python train.py --n_kv_head=7 --positions="rope" --qk_norm=true --attn_scale=0.162 --parallel_block=true --lr_mult_up=1.24 --schedule="wsd"
Each number is 500 + 40 x the weight over its row's rms, rounded and kept within 0 to 999. Layers, rows and columns count from 0. Numbers have three digits each. The size before them is the row's rms in percent of the matrix's.

# layer 3 attention query, 448x224, rms 0.114, rows 375-432, columns 0-111
097:510494517473487437458455592536484500525485530476599542496519500436519471540490507488481497479525495472487437507548516458435496519564552494458489560471494505418520448569520528496563506546436463470507520518488468526531451491459489548458488527417503480485477484514500406486441545471494460534494484435486537461502517487537456553542481508451
110:500439528558543530564519551500480553478465516516477472489531553523492523500464473486496487453443444501499535464438493519469476525465514499463517503496596491493451547491498548455593473482539530434501494476558442425537505477585484384571496531549470515483550514542557459463504495520422467543524432465451541521525487502505526527585485532481
104:487508527543483529560532550473500561482496533431501449487484555432508425550488462573477493444557583572516438417513535504485431469440445429575500486461535489456537536602516572508475387441452481494516437575522516540482461436450521476533427549490499511504515543530544504524605482494531502513527434521517516560426474501554542458531476491524
108:546460530533514571540480480499544564485480493455371458564549504502519490541459548458526479469519472533486473442374466542544472507463502471466522439491573548410470528461471469469537512532467429523475516562492522548439488465545541529535498526514466557489518587501492493559583470481461501535477466514480470545469442519479559407513474456433
098:535581550509547497542513606494472551530488524554451436512471433472456467557395566458533495516471446504517537527494476503525543444518493505494463537524509465485506577576511484488517459470492518459479515479534504492499464493485406568535485509520447480538549529517465510477457451543545487510516482513499512535565449470505507491478533509446
104:427458510555484587443541476465573486472534487473542480627524449469482426392463477509475480490532524458524482460502455533549487516544518508465513546552458517466453452544520505515449430436447458413466496478464504485510501489427434537529503458524488508483522494490551520573521527454506507490503446471482531520512552511438526416497459464478
101:507484573480435433491484562518478510480468447595429533516509461451539523464558472448559506529508538493528490496575493447461494535446469444454499466484482513502565470509528556511525532490531481507546528482523499451494452492510480508512466477511502462498556453519511491478481500474459473460523408489411531459427597552533480487554504465538
109:485521513381500446481456473581495476509545492532480535494528527546589524501435552472527489529522460456545506583496503435537521435531538549497510557449474530490462540485458504506514499529492543505525480492525452518498498534493563526465468386480476498535532534552483523464491545499550487466509462424480463539451504504454483487559486433474
120:477460446422554461423475521507555514574566473488542545512449472521489484510548451557433500551459479505461508533514499516483488541519450565421507546474459525448471488491501474529463500509474475505522469493459491455479516489480464548451538519491510466466535519505522543503476481507551493547490517444474454471490428490566502531457454575513
137:483473517542519507470538502528475438519486479530509458527507436542413416529390505490481467619463530463514500494544458391495515502525528570467495505484474496540470480485581478523542533523546512456517453467495518488519484488518500451428509513557553580463519520491565467539538462520523496447568505447483518485505515462480496469440538475464
070:490520540513529471549486465545464528457417534436531432489433527508548437483565490532495478460548469485503478410554561539451482523459529518478477480532479489457584524493506494511507459494475524520481505520461474556474463490476497477600551588415514406457517522473457594488542474494482537523558550501455526499534480558543519475502475462554
093:499487509489475556452442543525491483486554462516477571479536595455548566500512551538507520440550531518535458539443573580531480422522505376492502521537477455487491531488445481446474499472498512478550508538541501466524511568496500559555465470530514467429412499538507493491482448470534543595435496492565503514514508543520519495559522516534
098:479430436526540513479488517544520455493500483516482455525494462496440455488464469508527463523461489432480510499494474414478530496537501528482531492444429544534458497476562454509522537481575504461519474511495473462513555469575508516398466440520484605501509472488550453502522428499587509487520486497532499507525545480422529466428477426509
085:461494416471504494505464427420533522462508477476460550493523558484528573546558420509541528461489512512521523540423461573530500476525446433593491456519526564469483498543431563467440531473528409477503509485521542476540541502551574528499470509554525514507503475466489488520479538539466503497438453539484485469524525495535532508593488481526
102:487496495511497521485512530468539388565557474554455468498455462573483480478441491478548472590487498517486478558511549411492486494502486528488548497458449496531450510495595478522567526484609526443536446491486473486542561469511454503373489485523487607497526474482524404527557450430488500456532508453564512492481526449462498463457518467503
093:525528562493508430505504556573491492492435475500533526478445460533557464494496518503473501506537552520500412547543572516527538488495472470445507509558555390517543493442486472459531457489525566601531519577536534470485484578471393562545449540459494415481519510584513579456487490502516527538494449508508471550481454467557511525471526537548
100:519570478427501470522459551481569582533570517504527528467448517464597543485544476557504528429464468496488488443469465567504516454533515464560474493501552492517543513509451505477427471517460457571501565520499530537438542472450480488555517476473512423511559477559451561447477550455479495511441481526547466556508448528518469477534448517504
090:462488595492480439509496508504592514524484481535546492538492431521381480515436487408533462588494478487542509483482486473444495449505534491452515549504499483486462499518589566490459509478495489477532469500524477442524555517474460501413417494480512545521512461549464513488518512539520512523502566484475479527477474506434509457538523466484
102:485524532470539500551499405483408633470497491469518474501492512445547503550520485578486486456509546487477551503505477516451521530465530520469456442518498557545542519426521493462448481582471475493458543472480557509445552460492519494603523558447457459508556497477491495477542532469401526555485505455462524478513464542559490508562421439491
098:506455539512497541470474558544533536500547515546527533488539499473484454538486545495495491482549481485525470509569526522460518454514503466573547551529484506501533543488570472476470496536554494408528530520510477480413527502513525567510476516535487513574422493525532451448512538464549469527431474507537520552527473577501449430546473439436
097:499448540515489488479465506525440440573533482477488453452442527568504462511466527444469471607498557467542487555502520478504462516498561549414544517519511485470469501489574468566582513540524532489512448515544439516508439502485517511377475451502534595481461532450537476505551557499531530443546541488536511497517520434442470472484537496481
109:538556514497600452479498526510483531547541496455559530493426492512496494468464441500522486489467539523526469460554569417551531436468463482466457516499509493570508501466465436465434404489517504522566505474517593453482538537444432534421491553508498533446490466562478540487450495443518507552468461452565542513473473510483506491472525541486
107:521515541468539418500487564555474582471475580469497460489458582470506512526555524530479496406458512576449510441539559531489533491497481513512552494489572534466542487465432461456465468513417478591490536418485511552485471474547556483578574554442493438394488537519440515485507505469491531531489488588517503509516487505569483490457473499354
101:532492455533527464506460496507524476556504483464501496444512477510449535466423502436497484557439450541540428486476486463551482475524515534555526465442490501500442469549541478490535532453469529469477492520485469492550489487516545494392524510524553574511449491512524545501544499522484473431587484451563566505544567464429495484428538470490
090:485484575578494535537541480543495471493493446489510426482439499455419522439391524429469471480504493498531515493522517442560476435511492531461511553502468502536548438511469464495537536488511466525507404515563522497442485541549439516441533451532515568459518448543546387511505420448554444549480480509516578459489511491510536495501527492533
109:459496472520458491488545535441492429491587459529442542499487440589492454442477439468535512530507522459560517490480547462515522492515498495532572492481490518514489509503538521522479497469581483472516467524480489454489481525524501483482512434490510596510535492488530452523498458491564475443496531505516488455529547437449537494450562565570
097:468434477481486441531565556449495599443533560467539503562572513469543500481527454545467482452487555510503519527517489551473535518489468453435558471447493506429511543523547464473551496547505584605480460494495509522516462493518485522540563562479390429461498479496489514499509515528473517533488571491484494546460473536552492490511500449437
110:520534499476525543508451574510499517463548541502530573548524461542590548495586507557514524470433428491504515540533426565572470516483489492498507504480499514516497521443475499511486559509431494547460545574485429465506468512536503477569499462412519484470522569525401539485516507519490536507505495478506495556508525467559546467509551508461
094:487523466473471534476480520595459450521409455524425445480499497461467450516535541491438514526456419484501448526534514420538497523545540481537490444536523501464464533520516427414483488429572551433565570550545476455539531532486495544560510534518479494528467527546492543475581627474471535382544513536445512515535503552495502505501505545482
103:533510478526483566464424481508428514491451472425493432483505480475564500492520553523431509465552472522427486539579508543517510544476502508494435488573515433508518503461452494475450479545517486472480533461465516535455533477536432496556483505490487441553542471489506478554475539451431464535441541467456527498495522535562470531510428519498
088:506554433511441500519430538546477479552439453494478555473448506513520494433424406449504538520471493510471501486507482537529513456564417464537477491533465523511476469483474438474500546455562491551559512573505531502493465509526514584470546458473503501510514474488542462497513498512541541483524442504441511499474551448463558603484553532538
098:525565496466480446463527524488443598527461555475476498538506487441496523504621473541466526470458501494487478416451544568502525485469499466493433483481541601498498490535458515502524431507420509581483509497464518564502404453460525483609536541513447433460466473546458591409462553519541467511501541471476486433479469491470448534457464577496
093:532558518467461482431546512466486550573564540474478483487550544489454446494521472473474468491480493539530478421473487438473503468490541447553509524485534579489503477547449540470522457468410541489479480481504525470518462436458567413477526520566444473484420481534477532457474525493534466517514523444436476469440451560458409417485486487418
094:481513494513557438460494517557520504540440429518522562479507520464467490513502489469499528563476496440515507455497563534459451496523473541520484485520487584463449522465563519483452524498540504480605508486520542464540479530473549463433493477499600569495442537504527533517526488540551487437558477491550484515554522479428523526494564507497
096:492441489496509435504549569507566467494512511512537509519532482531387534497485476498578493488496547519511549503491528500453525433546546489490547563460477526494475522561507514512551524513509542572490447465445434444593448447503534548461544549491479553477493454510440505484533505503546484427523515475518527523553560445515423468412552521514
096:434466495560504505470487388494426527504463493453476445561541452459511492498495514534434483511545559503446504499499477509505484509449512558427486531510515471480528526472465467480462524539503504436472529431567425470423510429492498439563507506486495461474505520475502498447499513528453501597445458458509483491500493527575492493419357535502
097:507559476534465547468385524520401535503387471470536518478470487504592535524485489494510515497441457456502542504531510565483535482478490491520492511555512474452503483499473500462474488536488436523547496484525529522485458506518515499549519465485507481560611491469452520541460490490465497489542426487494511533544528504527594518515474500497
104:453506389516414521421467514572511554541463410570475457481566429525508486533539511562450540540460528533455474531502536518481470476475537549444483531516511478470426513540512539482435488472556581485572569489507467481513439484481460524476421478510518476560515467522532462399559572442531553412450526536474411518491519496491472546495457489497
095:511503440498500509531514531501483492551489568507420463507483478514479550529556416521531530468505472591483477507431464486476506528428471536583449479531544500521491510588492511508503478450488492549446535440457565439596454510516469482540432543533433483488457529470546541510462492557564496536521535535446475473458500404520494502523511561531
090:493426522524514493575518487574489435512511480549479474533489472490472525501504506492536491526526562647432483477482496453474466409523579536529505507477567464489460500513473447565504510436503525533466515589525474389511531547487393524493440503474498539482467467504590515443555434545571531486518463564537461519475533431544594470463546514459
100:513539549540504567517486471489437561496525481436522481513531504461531523457563540558478490464533508540497489533484493509581518512468528469524461467455536528497556450455462472518493427526384518474467523466501581540476536520515426515584445568524508434439491494532461531496467434440496501601517488460447513484502490493536468500517528494457
100:555539545482523477534458487486542426494472496509484509508537537420509473484563551502503517419573464487449511442537484501462551466564533471493485461512517525494535477465494475486502478483557508507514490562497480436471513533476544511564489537453501525496477532535563475514495373458499513415464538525436571470561518544516519489539548564535
092:475477562522499467461565483458539519474594476530443529547544456455487504469511533518509473466499573490477488490480462456496471412467548512472549522504508555501550552494487550481461472453537544401491530486508468454487470513506530462509465593606450507513472455498512523421532514494555459419479530468468416434542475525441417450506479504530
137:498480549506523455556584493413520510512563569466501541522516531413464476545444513516545377492544541506485481462471469487530581474513501454531563474412584467493588503544482536515536482578412468535446457492479461492454487487546493546540524528561477465542443439465475508484501463498478531489524490465514523482531492526536478415472532465459
081:467553502538487489456419406594536477478488374517479444466489458532502532469443516467483488518490436475487522566568490591479423569523498480457518481496456465494462559425494472490492531553577467513524489476595450508529572438470526553445477475471543531562534515507520463499472505448466510540516502440533569571529534488511509538466507462482
096:521539470487520456499533469439465582477579576454479562514490560409563468537493421520492475419489454471539422509539448549522541436523488479613534519488559603499484474513493528517508484598533554481478514533468493488444432519543468526542494543532502433499441504523542547441521485516485452500556484463545571450459479536488450425486528494437
099:516432467491569539537446540538491461508475485427457484527427544537526519477447442500443466518527479507507563447411483534520493498489532439476458477538475461467472491534495440426528468474507424510488492558507538551520527548525486495524509484524487531453495502490511546501498501504506532578503450558491482536535485488526574477558530505460
080:466497479541433517548484499531610490519464459490506448504541465573442462473448607441515493542532458431536566551507501411542597476577492480534541472432501458468590487501527545472531544522498497489539485490523528540468550467557514482460513471492462537496525478512500477567513471430462479454546553488505531454587542498544415483461501497531
105:503537485556524583448509420537491500389511517465484554531515497513594536507550531502453489485533528481400534462525536509459519457482496512473480564526479454542454530494480502487490486513594481427546537461547449527424495496433508524503412534513493490523505465447492484502483565488477494542459491483546490490501481530467517524491385535519
100:526488495541550526534475492513506465437540409496522484503447574530500548473525447482406495500465514582487524446452553557469449441497519522553514495550495468517432481503523470455518500398490448535442540567510531499556495548520449523471452444427515494515492498520471539499480545514526536547500471507489578553512568497504533565506507484437
100:563488496469481437549506552514508463564589561550452478463539510510498511465451518513538536512516533514487483514511471435491500500533537509546475493460553481483548437516475500547503541476528590456475517493482458484512549473519395481550490494518453517489537471519488536479491506474614516511473553485463447504438474443571503447545560487512
110:505542474524540487458533540434526500568495528475530601529503468511486480458502486568533513471443480468564528531570481516500463526481466483509554506516528510550508495443480481514491513518479496460525463469467519500472513440456435513554603433502455463495503472476465489475512522476505398506499557471571489469387438483549496507470514479434
094:489464451577433536557517513558495496454407472552468522495573438533522562463512558532529468479486452529448424510535525472454478470463522460504542533548535504553507430492492485509503496458464562468536481544472424475491470523494482470545478515486467507548452511569466461433491537535522560431449527459496549496437512514553548522500455463484
109:476520511443502447567524531492504508540511522548570530524595441547496557499473515532546598525531543457527479583443495420542530528517457555474419454446502540527533492534527502535541538505570495512534540493445520487500491529532489531437563445429530505457497522565479513523532509488499514547508532469553483475474498428547422441450549545521
106:539489547514542491556467478497532508443508524463428415520505590470456503590540521484507502516513517551527509465423516541500495460521583472456466514442541518433486476514528533553515457488479524583482522565477497489517450468540513476523458524520451513535466479537489569486549420486477553476442493567428546535572521466517567447495465437513
094:442515428520450450557532498562457488565390451446518441461514448553515454453481531481469506521517527471544549542479543456517528526525488540452513449426397510489578501498493481461458510498520548492547459469555492497494575462497514443438566502507460473469584537473506469521474522486489514491547476573503483431522472553523498515458482426572
119:449504463434487473435504496500464472498458500588483541490527449578539553473521451579505556492452558500522484574538525441500424500480485551428470517513497575525458539513446492543486535443574515398536520456469522430550477483488468457484528539510520471487535491508488503498551534524546488424438520508477426431488464492428445535512454520548
096:465456609511469561535440558513502518478537506508467507511418488469505497532490513520494460447425504602486525450519435536565543484492480498504546506482528450477529502534480543536498462505501482509484572509491498511469421482552550520574491507433462511556466503472477454533482475482480528481451511449507493519600568512505512502516550522544